Weights of a small transformer language model.
Size: 2 heads of 64, vocabulary 8192.
Each number is 128 + 32 x the weight over the matrix's rms, rounded and kept within 0 to 255. Layers, rows and columns count from 0. Numbers have three digits each.

# layer 9 MLP up, 512x128, rms 0.0602, rows 121-175, columns 0-127
166130116150120128139137160110099113116119124068163112118112083124158133115139153096092138159148134132104097152172119146149146181106132093162158116134120144187103121101113146111082138096137165157104122164121109105192131112113147143077119155136117094122199127091119127116103112152160112123110110080162089148116105163172200110096155125133111106134119124115150122129143171106133142131098
093123150125096163167107122147092089154119158112155123131176112082157200119161081144166093091148197141136143104163157153084128129171152197138119142094065121111168138090146163130128136133150156104105157172131158120140137139111126104183083125143143181140136131134125181167068171119108092136182084108053124147139116138072120114099147057121125079152056131131089141161134129185109146194172
106136181170142125085081153092152136087178121110159137094102089105077087114128121134154075138209112139105167179132141165140177118160099075136152180135174139076140061129117183192123127153155135141107104138138171102166089090135115125175127099149109141126141090103166086127137146120116171121124130131139173142081123091076164189087148140089096179083123084124185120103143158139100129106152
108145143143158117107146110124147120158086137122137110125101101132158155147173163166151146161090130125165101108108170117189117138123099123124105125110152142132147071141135109185114121092165111120121099089076095129161160157119143087082116098124092163162133140145139131177138144096123106116079108119051178120150142139090123086157119133122146143093080160109111136141105165159141154157131
093129143136073117166146189114176114163114133086123142139098152149115139100155127116151130140180103167144116111124127147094126092111132118177133134101134171102134119149108145118073092096133150154140113135166097146143147096155108124191121109145125102130126130141127127144173110139127116098126189153080107138123131158144113127103154111122099146150111130138166112156158089133120118126106
094115085198115137153065126130110079153115146142166132137106092116166176097111095151099076146141114124185121131134154133186183123160090093120147097116128162172078071140121125088155127133196107115007140090074166174121120183158199091102136080173088131178080117145120144127137102125135172170141156136145162129096101157148103151129101114135122158122180131121117087185150047121056150089146
172097108127113169178178107075165082100106051128144150111206121117113100178198148144106139074117150176083164154148163095127116141150120093141141151129059091056155148052138138072089119090152103112107109145147124232159146114077179110079102153143167118149100071101168115144136175168181075070102150146122114117056103156131182123123142120153132136103100105141125122199138123129058128186115
123081141174125158180113154127117173145150122098173106068114126112119139138103166161112176113077145168112171137205094085112120087132151135114137132140139116136142139101119161161125163112157149109136128138155140135122102129165147142144133188173118167151134093147165144165082177115146116145144162149143046141149134158147140163145127085130032135137178136107116118134142146121158176136087
161129118112086188153113097112095098135112152104131095118160120097127139122151085143157116143165085153126145080129122154152122161147151125119124178132098111148152138145147148116091110136140072157144120127111111121172138144136126132152137139123189132122122134149129133128130118078125141111170074123133091190140164116196120104099124133107081090135141116074182125142129129107136153161120
140152122125169094180140130106178164131176084139124088149156119147133115107123118148136144131201099141111129137195048193111088137146137127145143107086119125123120176088092091162146151145102069096179087104092158123142116153125134109066202143107125107139112078066120151123141136151155112111120140168115101165074149128078151110084164100166174133144090163116134115125142066147145151114084
107069130177166185099118150063079130187098121115139154168120153130139098152128113100130144084157142109153133110152115160095147160168103056102192099143134115108186119126103112158121155118164139082173097187137122139165179070080121085133111129155096147138143157130128118130175163117087213090153107140082108109142156169127083117120137114081108121097090127092152177135123101143112102134146
085123083128115134173130172128102091101134111083157159068139080122189086078106118166193106151135078087147108112146104152144154118123096130159086136134128156127128119150114164112117146137185161138124145091102125135104145108141107078072082137156135147158122097144113115187150142108146118140117105093111095136160101125166156135107096158106080153171118156104116144099117079132062113132156
072111096088154174200119113101174099074162162087127053192168102128090128148102086113094156156107106139130126123068171097138128112146110090076123133139150080125108110124136107159130106147138147096122162185122143113110127091140123207150102111159116143099121126116117169167182130113108203129145157101103089125118135093104127165123119111136132156088147149149152124126143151124103146168130
121157091081096137109158110089097078146122153114097113122107136150131190140148179110125092142160145135116091112164182167167155162093084103148143175126131129171056143053123088115148115119131133125150097117157099080204175173109084106112139097107145132083146112138155144166149108120141078237106122090120129099090113113145121150181114123136095148137119131142097128150134152133166106128157
102170106175135154156121146119092129123119119122145092164099140116095128122141157184146106124172138101100124115172128121149101124154143131105196177183124154168105112138135136110189105113122147098137100115125182094048111107094071090163102182118090175123100123122118159198111126139126163150062109137106090120104127194146147136149065106124098097085191160116147162140114170203092084158106
150130100160142147164085134117176133135080074169149138112154125080119147122223109096091161115168102133127086175125126122099126152074089091141109106079101148056085127105158182151085178087107106145120099169109164169123105156098158098121145078121208154160160176126146157167095094122122097069132189144171127123124107150143136105055152127122182127150107156176058129127176233080077122078154
116114128113074109203092139117140124182102103130128150112134138123129081060127138118153122118114194157128136158132175172122150141139108134118088160105089149116104113155123191120105123149117167091132143124097121145073150162063163145099120117123105094175144104060171104145132097125145127122086111121141088188152136097097123134143158115135121116155132152134149137131182139118105153153127
131091075142173112133116158147131092114158136092101164200129125140155116139177137089080112150124194062147134103075125105159118138108101110143131089115138082115152113119098116139123130115145178091090096138095104110132140172156127132139160101149130142172167129141159116217134116155116208122080148106124078163101099110133138163081128131116141124168137184151132146165126164130131104205115
158078151092132152154104141139114151124148115096149135161120087114103139123132192143160106102131179122109097106143094185133146127115183130149146110155108142090184192133065143145130129116148121132134115144089119129102126180135114104085154067104121111116080155142118127173110119110148176162153072170051173134109119131049163128082129189109091107183108125135106109174141181141094185130122
155155129077116109154141079102123111139111166207138082122122100143142086129147092131154109142141214140100117178156096108159160216144074136130113097149120179159097149089150083218114106108145090148113136171132143145126104136112094125155101123100098133143112153107194175169164155129137115118172149087049105176124132132151061119085159132087173111165101048122110122077114088199091121159163
144087135091130121151171094154126149125155131149141063120202089097102118164148123008173165087121144138145168115150183134167168145185078144114127111194223090113129112123117114148099172153208078154163040091160172196124079054113145127171060154160082122095076175124204082140107158150145147033071182132091139139121111121080157034035094102164116104108101103176141132142117193067105141120123
167134105128108095126087138086165161112104113109142106140115120133114102111207150186080142160154171089148112121116152157134109144129118144133136165135101195158054090096145136104142068161082124140143103153164103162125156125109184126093122154137128127126158133083135167128131095134086099147122137150145113173206128132150107102139137074087113115090094115130138147134084160161093102091117
117119134177135119158118122113122163117149105198084119161116077123167129083166096042116089112116120100087143093103115118133142083104132134127138160122118121107107105149124172140135169150122129133103169143132124125155122117135144138137181120150088141132159119098113125087110145114121061095175110130142125129126119124141097102111136148142122186146103236107158109067109172122098140146123
163096128134187101207151062075154147141156170081186119108162087115117126132125126117146162118149142072184108165131090126125119150102117056118112120091108154189130128119108118118097154127160114052200106128119127140086104134164084169062095094144190173144115153080146106116213109153053053103140098125072123222178160152100097181086104095164169070092184099062172138072136156080069083138155
093149132154141146205139114113114097178139145079120160102123074117095136145160143165107136105128039166120108095196076127117055113167170143113114205088108134144095121103093144143129226124146073106119142127198114195092118137151088096058115142118155165126141093104115149135113136173188179106191147143112104119132132121216088111187165109098126096170063132124110195132098142083119145100127
119108118154106097154097147015141110130161125177105157134142105135077136149141115094121067113135165060156176135171084148136131131117053125144181113198151159166129130078078180145059095111167137108124127126096166173173183116121056113089191158119158124132137169089175169132111096078108181128131012186183039116118107067123084131125135043113114040107114208125114124059205084085119146151093
147160137140090080155116078122097078117170161155110180135103115142107146096106193185099060121124180103133110080139108142169152170117129150079110171136131068173106126136078115183121066145209115160166153088153099143148125130093075166172092184177162167137095094106138189105129134190146129117083141097086161139146117134105099104084196120077105125133194149130142131121130153131116208139137
108096066152202166166092130103129135109161119119189099099116135083139167100089129159158106160126127113077067105152148101121109110149099166168198088094065111141098132122077102121095148108126135132198115155128115088153127127143102117081074133115072087143138161100109162141115131130158134133173163196107161141103098144141074156109079196127150173073158103153141128090145127125141090124180
109160185103152072131167136134131092094160162143160159138146135130066138131122149120099092157101136154188148100098142125180196115027149061144113088093158130133104106159139108112138128072153117103127173112129135148190113121128119107099117085124109104163097192187121121107100121124172140174096165137063114133171078133101122133136138162131135182097133189151183100112127133103149170111154
156135089107142109141144149141135111087163154140105138180105148114134106042077160069155170153106124081158153144133163135167103147104142142155150109126185123138142131119165134163142189142138071115142093112109124079110112158132095104120110114138114157095114127135170176168086116143147120131130127129088147122110144075109106078085081193056144147099146120147140146134155111133147170183152
116138114147154098185122186095113070123077111146136107126095135130188110128084134117109085131098119096161185138130124084160144199114163071129091100139145165132133077090178134115154089108139098112151116096170145134113101169126166137114126108145145099145117135150153123138038131143103102123165106093109076135108073181139100175102151077128070103147134080089162149197098131151107099118124
117140156097155171218170086120126141096053095055152134137172197102127097031136145100127149113185148147203144146172128093152138132139114134139135157111129144187142131080096101157084124122128107073124110086146098143142130166146103130052095097095137162063132115144120173099113159103086057136131078166171135161160109106098102141133171111149187062107186056054123159083166169111107154105145
144166098155118121157106107104067084151146119160146118161137126106141098170203161094098120197149119105103094076181132118118146188171134145130110116063102170107177130109095141125074143109099143083173135199115150180180167178173101110165145145103120107110100126174188078115096156096143105142157089159132176153129113079148114167152079111137093122113131124118153118093134083083123143110206
172126146138145140148098132155154158136097158115117113155123122123118160099068163121149113130116087125126097108229130184120133197113154127108142121119175082130087149121124113156128180127114087197167125149136142121135100083094132135112119101158119091131078138087175114087116189130132115178122105135096093136137166138143134078093112127129084114137116091123109172186179141115109135066180
155106123147131139129150129145104131139145222115084145102166118143128118149091135125175093165151138125120119133146129146136112147159087150109172143149103133119129108110139134122117134068129129110136084168097061151120207150147121103143124119160075082123134140116104144152125149141104155151114104128097120112149098142153122133165099158128117146116142118096124089122120088149115111135129
143096150122096136091103130105131114141156142082117119100117162167146154123155162178171162103140154149128144139149122184127060126127117117130100194186155138132117128089144133154133109124173161120175098097162141161106127144187140135135143152096149122141135081118114153132110134131183095081102130094111176161099077095116154178132105120096118130115115133097165154157094116132095176101080
085154194132139151114146128115162106110193148104142060110182189093098105127064125122129153133141046160155142138151173193161112105131049090065101170162137175124131078113176113148163081063164127105111182138119172138108106072084129104087108149142106096060108143120139157059093148141108148102148087142173160044154154159124095156141116072126114090115095146149094118178172168135149156067156
134108149118129180170155125079137129093175125170124184102181089157157110118116097123095140112203128102089192104110127124131145118148129096170119110105220115099089111082090153103116133124097137051162104196085066172091095170162114130176106114110156146078099142142143114154093145130131090144160145090097091151142145138108046158127045144140098243090103063103196119138172086115105142125153
104195127116126218109061086165086111100161144145123143107171125143148157093152159087110120126168216159135139098089153118113119146102158129180100152119073096159151119110132124149086109074169158143150105187108136172116131125157167095075151101123150147182140097145099100165101131112119069102139161117139162145053138115106122122142111102160131131133103154074142120156104132135113131112146
097116130152101107121155115149109155101129119107133115087128148150133080149084115129133122118134107135084128076133112147172098107105121108116077169140107164184144144105144120156127147121157116134166169159135181130149159113148089111074119114131114159162154156094137174142175135105136178094148139137136134126102134091110092128130125139134126140140149145120153117143221190115083120141101
085135114146176143129116062086153093098138133124138137102110081179104175066090130152120148144122139119163145101169187181131195168130136138190105140124113144083136153138080120069141145177131164168121156139138190130156112046148117093045146097099122169160110136090136125121111122086151095123102086124112180092152109102106107123095109136183123120136083175106134111103069129107085189088172
142129167140083112104171118159155129109099130139083161139114091137184155130094224149166170167181079153152113148097123106170156176101117146117107172105144123110111104063117160167115135094155097109156080111159115136157061149186136172125120144183110112127124161129120163129117170189091140094084104084085128169146133136047091146156153122173093099090215111131090151187038150103097158119118
143135084164146103156167176110116136136115104155173119141109127103174193094209154116110151112126144157157101117175181182175142136125127094128144108148121081144097120150085112083129134114187052116129102148114083117175084130140132109116074189146171144176124140156129098116131119110179145076196153133133089145148105122135073084106108171149122133176181126109162097156089146145119146112172
166160184134130114197053112114125162139169091135189098111135119052076113077103090140125144150175089109098136148147104131122144210135143042162131155078126121096131158090125131145160139114207045108089156161139120173069110141192126121183156086132059126140126147114181100130139172145086138165123137174126114123090148078154124143092126086089177165103142169057120119129095134176137153146105
162101126157084091133099178101137141077143097111176118088145161145178126093165143103143129145135136111128128088128144130135103151103147084089176137104140166151063141103106176178082183140131120066120134137089188135083152115163140137098140091101128134179091095100167144160053125138088134054133153095154084181077151127130115110162125101129087160084098149134137163167083179118158109103169
138159137104167148183114109178115149114073052072173165161105161091137146069115147125140149201182127149198108105153184100160143157116063110158139062105116030124104115111138144089111151082118151123173132162113118125094091157180140183106083086163091121074096172171150082121143146146088126153133144083133134167062118118120101136145128093115121206115156103131120158127157114122134101123148
132079002131097200154051111154169130148135102147151159103125092186150154156069147132088122084194083140191120145189081095092165186122086162123155089171124217114137155131094113103120159123138129192124113193158221161110189056115117118098092108092107206114200174116094109127144183139151177122108121140163102147146081077111166088052118118178195120145070102064089174153133146154100142075092
120082115154115151152095126096129132081158093130102166128146078129132072060122139098103125175104134132120119115120113139114079132132135114137099159118141107179139110141119144095143146062114139000148098113099084198151133129157188086152122134088182146152170099123134116079161178131143127106174109152089161125129145235107141119066104105115157089140191059107126145108131139116133132203089
107110122163104146151174123176164166096107087098194159140138135143097097185140142096092128111168109132089093167127130141171124181061103153131073150154137214152139109134145123100151170108135089108106120131095162168132156161123094118063152095166099139155131164144091171181166120098145186120143157086133131108102134107091142109169117147090111058134084129102141117135081175112098127126130
073100094100186167104144152111207075165154075147118142116130173149075059125113093134151148138132131162152067127191116187185097113126094162093121144093164150153121107109182166129093100113132150079150091125132066173140165135085143113142152198144122173097146164093162140141065138145147120139114195121065108126118104171101131124125101151151108186123158150119096105139168157182102185131126
153101143145141125139087148117141131109139094122134080111122115146122108117148162164138104132137158130139118120152115080063137144148110109115137134142189096135078125171149097097098078176119081165135169134100160158123084157134128132136103147078117106115106128126119128112167115133127171121121150177104133149127133124148106187138156101106125107139106134102102154140125105111164094103164
119089132197134105110131164121152088090137112137091132115090129099090098097125148085125164163140177128150174132108096185148111100133123091174168143185129181129167141142168123153069126155121107061116076134101177176134114126110091116135169121158116204118120171092169121124129116135132105086153145135126119079115123071123141112141089138134121070153112147100205097088117121094122163147114
123121127113108146082175153118154160116147127103144105099100110121145033118193071137151135122185072141091093102148139101067101171104120145139122121147111123132126123126157109147100147136139162099126166173090180137118107120171108134153082113128128165105095139109080085119132123141103085113135085093112072142113181144147102132154111105081099108103160106081126154161107153112105190136113
138147051099172183204129061112168071190165135138159116143094088169162170167108124134095064139123132039130202098163165113107139087135100124088079157165138164083196124105146088149050091132149128121143138142140230144154071140140151160106103181121126104100142196207158124175200127135146103186161160138102120170147114049141073107124146023076100141124110118113138112154088158118180161132136
162097084119107140096153162124203101070093113138092167161179102096112101106154147120098131097207082126133109146138143140204178123132155130159167105157133068153108139060069123126125101140114112116089087080092119161145094133103124131127178147083096172131121119050183147176109170171153198073093107120083151151112044197181158069120101143109153061086100126136138121171164087085112171089139
# layer 9 MLP down (transposed), 512x128, rms 0.06, rows 121-174, columns 0-127
094099059051105134111119132134104147152120102145114144128145176145128109153104135119173133112114123115126136150102129160107172132158097152132128180099176152117130167110131126126172104153163127088101115089123151131114137149141115097128126133128184118106114180114087074133105124162103132102157134155134131117161139118139117168208136093130127146127092103128079113140151138136111130133133
188110118135068137087151074113126110182153088159187117073130123144136163081122192140099173187155151114110165159127101110104157161165169145112082121154116137134123116110138082047196102093124126182119096185144080159113114166128094130093170139067085148149107093145169090181185137146107114125103131081151130178102127104094152139126149138146124130151210072096140135043117109220104144097099
136143150187098164124177097138136147149094113115108073169149153104134152131077152114137137103161107105099129147157145125105107093121172136134126138171093142161047122106151111099103149152142137139169121116102145118178175149200119114053139106157153133125098145159146157084078129133157120076135181108129158143110172159139153174160113111154181112122122097133105150123115157103114165106127
152170186125138167151092135133089127116186134138117110084160073145123143160110067048094121112142200152145115165175014154115113158137132088094164143169133074115125089116099111112166132120086121089120228147182096101080117131161138117177164145114063084172142135097125140122144090109091142172187105154130118085088169119125174153163143190103133159152158116120161079141125087141085133107120
165174174142141129138128077154152180092115121144125110147077131153153088156152133119197151154072165075124147139123082140122099139192091133081137134131117072137158127176179112103162169169160163117101126104100150133104098172151146144134138103139097080101135129104136087146113085073142179117108155123177166159091106147146157122164129147202111085139131064134088154095131131122169120107167
144082109172187095126186133124117138171095177139156139192097142129088116135103163160148112105116155108120134130126084125093174161148053122144122097135124122169179118091139152127117135134135128110116124146107110139112155091103118141182135153075098167129145124158127143115110154114094144181145148133104111201168135127108118127145114162108100066148058207158033065091123154167130095130139
194109105127160098106094174128161081175143113098151193157140104120156155187133071180141104160113104068177033187126210193161132126126172135129112104132093116139053146152159125114125159140106112158103149128099137148157104121150100097208189131108140086109124120174112120090084137105135133142083141115140175162216115149142100139104136124111147104163084113146090254116122139097165066085162
151150088114161113104178057143172155124125200125100123155130096122145120148162169111163143155161133073176101134089225146124136162102181136173126141147098154144138135123108160149161095136159163096163151104106129154133135093148128106093155110104159185138128133114191131127181125115082140088112129171175170137096067098097110125138119155085147104130100124175115117108131144114095132208138
096114159107139089123098176160125142110118081152096107149119117125174127186084159139160140139115126111114162177112143102107137070122138173111156105177119125126150130160096163135164155150104145094168165161146128138078147164112165109159084113166072119103092111160188092136083048160143143113088138124162151133183083112092115161170159132119188120165128151163086090068063095156107062159148
136113166134144160105112136123116116164122153160148136148127135131095138169143127150148115158063148173169131132132149093140161122110128120177165148194149143128125080141170099149098158102115123102122113145099093127175126145124097116115117118183130124103085132126203139141137143157111152151153090153133114080184079067135083097175135137111150121138141119118131112101136144114129145152123
140119103076153161167134100130124140112081127078137088141174157133104165138181117155165114083167141178162129114154087039075132160093113139129119147114111155102154065105098066116100142091128153127099090107154175107091097148124137144162194176130125081126161125137151104091135126117172160095097156071121141149085151095150186160142115150175117158130162134108113120105154180114166112151125
105142109145082110067088091119156121139094086144103121141105134130167138145197106081094115120133126158135166147152123104137134095137117159112146197166208152118110081129155108059146163107036146104111130169108184132140168129156151107141117157153145141122159127119091112098096133134095145144203100175168146060153142107118113098124155155106166161121135121142133107196157108102124145183108
135171174150111129152170134138116128149105157135143165178130145130092083149161181124117095101136151120153133142076127084176142124133124097132108164099167187087121081147166093108132082129136124088163167109153152132090140117085140105111083106180085173147112113126088136098162122087138093123154096118090141183183106155106140092146095166113120138088104109141082114172116137144147164067071
100173036142123081133134165096096171147122125135177129116132114146112136121090127158096119111119120068151127140127106092133088141122098125118121101153142103129103077112111149198120118135148191099160170138136130125120098134148090110136128069181160121103102180132044085182103127111130161085124098165146150142089156163133142131127129086182155132130104119182151194172077084178140123179187
143150150131144130097166097111152117102050110113144137132128141108108144074098116183088226146149111155159154074130075128083150162081142123118090157102100080073141136118078136071121148140077110083151135122102095114115123155102126151112171090119159134104154130126155088143050211178140133097101160187113156135129156096128083172044125116119111064089168118142164143091112132122125093149142
090168172074177150204188092110117081093158106136152154133110144122137130116144151114136138123089156095116131085116127183151154151165144137139146108134149139099237112159191100147179150131161156054130109126080132110136160125111108117124139176131104117084111117123076150096193182147117154147165097175091110145105130174103116154115089111180082125104131128122198181139117095085171146138138
081118130165166160095116108166121123130114120103097106132122116128175181164133170123122105127129129132106136120110077123182156134090104189133117101120133085137175128152138056161145118126128160150152120091112130132118110128196108116128101087143130099074129102125136127109105163126159136104120106101158163070111130120152091132107121139135140091165151160149134108189083154123147153097113
141110121076147139136094146137113106119125175167120089128082107088035081144082138155110155190158075168099101130101119101091154135114130144108153166102144126154103120163163184134085144083123112143151144119099115134169138154127146133150165163137133117118095144177168161133136136102128126163147150153164118053135154128128114129143137107138102162096166081127149099130105117142057141124144
120151148161153138094114119127203087150098161160159134068177202165137125167098116118065143189172112129112106124110164135180109121179111127079100110088144091104105194153136107153104142148141161091086098086188174147108144092068132122147115090140076151185187140156082115080166079101144128156126167117157089152094067130107095093130097156174144098159161159151142180034095114132111126111166
085123127159181139072123072120133159103130087166162103146117167080119152110106169157082124092171090100165108100165127075093105109146128097136130074130122097138138107128137137152139088088136132112178137090103070147100160166096101107125147135164136159126153074122045137174154135092177088158118153094178113152099166127099140121129119143158126156173123172144181118185117147151135184105111
050188124145093138088124175134152084165118066165140081124134145140178159127154077120084197088127094169140064128148183109113163138166088152095081175215225039100107123141193169146184138103149089135160156152075078142126104191141126121182067122152086120081060188119114174077167159151072083045126134156156113043139191073128131141137169140139140123138128252045101112127011102155172229138073
147156152168127162148122148145145153154146134201092102098146112178161073130129166130153119180050125099139138149110088095148145135069129133135115150108107105122164150118126113130114186124149140153159146135140072083133041118095093152136132154097101080119157164114194069147132132099045114161104110150136089078111120162139114119120158238112125137104164144058157032121130123126142140131149
105151101110083108123148123102106111146088194110141166110148161149136127158086147137134150131159131118152128145201195099163145132117111132139166147103105108110157112123139121125112118148176144106126118134140139102137149083150111157083112095133138096132147122115167124145146103166139186137101135087147126151117116122125097114155104103132149080153161100124106133185121112169115104146170
128112113101095124160144151124122096129103122142038107141160110169027115084170085162104144184154110148077134147178103109142127178141135165105135164133138080136157106131128139124126096117168131165107134107107125163150148067130125138102113132069172152129091097143118180129091100115163162117156156166158118108159151127094144141124131068097122115117082170114139134159146113087109156150093
117160137105139165141118137161142132091078172185142100072156117167184165163155135164094125060111093137155173151089152172112190139132158186163104148170091162159118098108129144126111096090201158150111159085080174161116195154163182096191136125113130199090129161132103162126118114144142128097150143147099100115090108053105096124136156149113156089112227193085139101161158147051049112099110
096109141141166132186140071152117167097119131104097133168150072143155148086109154125093164144138110116140114149134171118151106097074175156125076164174145066018147081154179122178174140176175085142133080123160120150122113126090115112094131158131107184137144123145083146158149112097120204174078185187146103156111196128107177116153085099096170158116149079107144016111092068173111085090106
088133153092175160145135119103133081127104120126164081167139180117181158078123100044175159151133106149144167125066159166089128164121131143123073070141146118165155157130130090139151153147080076085101095157128114101162169079086148162108111132090075084070085128100098083146139112063126170120061114170126151133143184145120111115161118171170128167151082157106124156141147093081174149089093
098165151084120073095185149140212110121134113135146142122152059098116117098111132143162104159117135177087158124157093163157141092131120100111116136138147125099147116130109115136070133114131104111109153123149088145131104156160169094094157106137135133069142137143091101092118130097138151112107101044167143063093139103133150147096180151152113032102107156147148173159101128141129171133091
151144255121123156075134105094155093110053106183090093118172095168136121100119115135133170091091103170083122153190121109124090111210141130075152123139128108135094135124119143136096180123154130158153161182124092123145116099124062157114153120091092122106111080106219159161046097153063089087116077183098161130127136173100115148162101193142077027107143060092129130129119107060144134086149
144108087126118118150104097100151173173162160128145118152123159117142126172153153146078072127105186155097122126143157144152157170135117095097108108160099215123135100091065124116128106150082177105147129097150161184113156122124120110152172149149121160150142094069128089122152170107201142103091105171180173153086138150190114175148093177183152160140153151138143122126141069133151090105184
087144151133088155081132106185186156164203054150105106116050174115138084152115153126101080123168155194095076089101113109095128103070085154088149136154148115102181183115129068101104148166082113125128182164153139127125073138153110091163150126153127098106128125151218112118143136149109103093074112079186185110175109083093172119121128148142172151099169138166120115078059162155186112082118
130100139118178104148053141138081074180094117127160084126117081186079138140115072136121140109127105096100106085130199203029120118154096186141094120096136155125081106176134079111107151138150180144095149143148151129158126125134127099138146145153106126080176072147085111144130155109113142147161154124128116112150237136196109161124114111110104158194099132106181139200124158052115131115152
144134128142154107120093141134159163056148137151192124132155177082177133120109124124186146075093142140163135115112084171127079093091126118115109113119115126134124162125137138093168097139194160149063114078130129110126150113131142087151048117141133150118109131091071135094152090156097120163104090124150057148112151153129139071118113107121159120147056154126149124082136214184164190186101
124107117120184083113138071145138092158137103118158160043129125129148115118123142135107078128086139134133112117070108122162062106120085154109123098143085107091156198178148074106143096149087117123120159143077112125131105168086113153181110170091139165118108185183094174111189097122129168136181103164210092139160120106109107098078132112135169100125156112038151111054098106049144137112116
098131131135157131070111117050153116131099044149184128129119116100078076151163088120152121153041108078147124138100144146121170146094160144137069134117119128123101172134104110187124113135125164126112099100108192105132075089124119107127144177129102138161143097095125138108136148087148135107134129129089147117135106136129123121090114121129095077141149146174102139119133115111152150137139
105153130120142117177105076136163162143097173123157181108166157128151119110116145089101087171107140140118173115141155108151201158127145163151102044100144116079132136128158142119147159115103104121134119132161133077112178145118084124148079157085112110147099149168126133141163162103070161112178150129127090102157103113122141098101149124132115138105168127069186060145116098118136128122208
151139109138136068150086163113048157161119152164143166135107110182123148110088123133167153128174115164090083110151092068133195113159079174128088091066138129177068163132084149090147149149133087178181124112110129186161194165098131137123095148153156113060112114105118078107074124197133089144159142165084144131112100115119085030145051181153088196102110087145112138104141120137162132133125
116147195114145090129121130150142097145127133123188075131112105111148110106067112150122105111081116124147110141115093124161134142084060084108130124083133197162146102074141117140090102149092153093133055122075142120156152068079099097082101083161165066096078123105104146097131115150099106134107084141084110162103167145147148162112128151078133136126118130069108158124127138147125158134071
122101161117170090117160067112156122133115080094104111083122176165135102110184120189093177124129144138110122109152086148100187120144145101112165128182152180051176101152147137146164140087096076158161127133103134175105123119077085101132091116129073194091156137109148110094146066173127107117168133179144123124122116167128132101140139145127093135087106186174137173089171142090143100136111
143127078138166139146130105170130142112132160163128097104112117129206129109143093134081113143138153129205171120127089154108180153134070173142107129095153169066089145168149135099098153124096178045106158133141077143080148111141130130111139103156131070153143153113093124122135104170140132169162165129153110116088118151112179105151101119139149123123121124105143121060051109200110097130150
103146081088167126085097143143112122159080100148111095087138145120119119148156110140115120141144144139176145167131066118083032117123177104127090133123152178145103072125141151163156114064138091121080083139115172069120179107123069114142127182164055074171185170150210132106173076148158137132101124129152104116058116069123167094089128175076125177149183119179054127137159124114170119104101
072119122087174111165083097123114099137156061150152144121176093178131137124116135090140143138147128166114174094153125135125115126143115099100064126131094117104101164198132112118136145204148162134098100182094144119084130170129126110082173131155142091160096136125167124162100096134144124118133166117168141128119164126146134131130110092156141157162128092106205110147152133152093112081086
103188143142110135082141125158134124161123136160112092089103092174164150120134117150088081124139059087138157160070091066061198136133172169153119088074183174078127098102115180096132108119106105120130132103147132184127147133150138107154145140156107126132125167089128072075069153082172187093164152167130170180122087105137110111123053122129106108117079112116077117145118117152113134162133
078138072193131107093176138138090160117135178063135112107116092133139144093112139152112132135169108103143142144100138087098178100114113163210096176157181163181094114168110151137108099128092117100123098160139145133150166127134105065124111163181182128175092120116077130139096074133097153173135122078104104134124147141129137102117101119126105146148124119158110115076169105118134105171095
094120100079126159151146102116123129166140157104147134134085122086151115108082102169097118173146092162126165067136140070228125119141166140166153067168103067084143167137128079110108106125138137164099059150155106164126050124133113142134114125113152107133116161180125180133167128107132113131119149083128130092125092136140130139123148138154154157173108151152144114099100143190125161140091
121099188112160141106155108186138127121120138171087145122119144155111145142110116127113164143121082135124158146127147130142104039109207175142148112116046132166118151123153213133150081118096092123166149132122066168166088132100092116119116097133148124093140196128095134149136123112119106111105158076099089148102095140137119066131093102100124100106120107156144056208137109122095105152094
089162206100154111102152104165128091084139115092082098093159133115115081128177113133194076123098126131103127084090139195084146095142146116085139139046126092157110109157142155150133132087115124112137118031082134143192063155127157085127117181142073089134090103093210172123081129157133125128126165098137128181127087203209059153198126132082136153169171169164112072124152110091149129165123
176167108101142145083162145153166105156118142149155103120126113112134133129105128152145136077073136154156156103134115116148135141088091101151130157207123133074146127149131122214176088129148125136139101136094087102079086131120090168143080120148198163125125137110132138182126106148149160107142132167099095126151159111189190132157142128105185153182104176094117155169154157131120167053094
164120100149193081162127156170104136105110144200105194104215176154159106103108121128143126136164150141138118119137137134122141127175110095110162103139085155081141146126143128158102149129131154111182134104077130125145092111067131075085135141111128082102123125109164048093110136154128126148142097186166127163090137150112141113160072145130130139120158123176096189116073123086080127115171
124159161190103105096115168134068124159117160150065094126133086141133128095121074202111052116119122087063145148081192125174164147090112169120188045097101125133115110157021092127126066144099131079149022121160151079109143058142128125124147103173098145173093156157108141076133092139128148102158099127185151097103152132096153102163100114079189121161178145158136141156108117170159080128060
146110136159113125133158092116136141170113161080131186124118095103161170121143120166131138097125095123138160125136117133158140107115124110144157074119144144116113145095135089132132045134129164102124104126147167159105108133148132086123090110131151100130117136122113142184135141110118131146138116089126096085124099118185130062124111146143117126117144162135147133102148151166161168145137
193140113082092137156126100111109136109123136117128109139136108108160152163152138151086128111123154105119128184141111107125093125139149175107141145148089057093133108138128137100104162126128118248103158096149173097186122124171179131161138148111104081115106131182134156147101101161045126125151161137168153120131158180132124126089172119125139137026133130141090137163088162114181114100164
090114106129156127167143133132092100114076157146142112146168129135111157154093145115133144117128133132128132137122107162138108094149089122126101144093145126129116136114123147176095103123142105131095084084146147128185117141113073148163160136110144153186140090164140136160132103077129209146146153164147156132133204105092127157105129146126094155125123134108137094103121077135139068096104
135173094123153147082079139073139099141165134133112099146120152177110086073156136186145103147141131136176118125174055087135114158144149122155108135127181079157063133126105088077108110121115110126155109105208118126125170124113132116223129162134211134202142127121081137111112149127099111099071126154137102129134133140136124105141080229147108118119151141094190151127091135115154080123109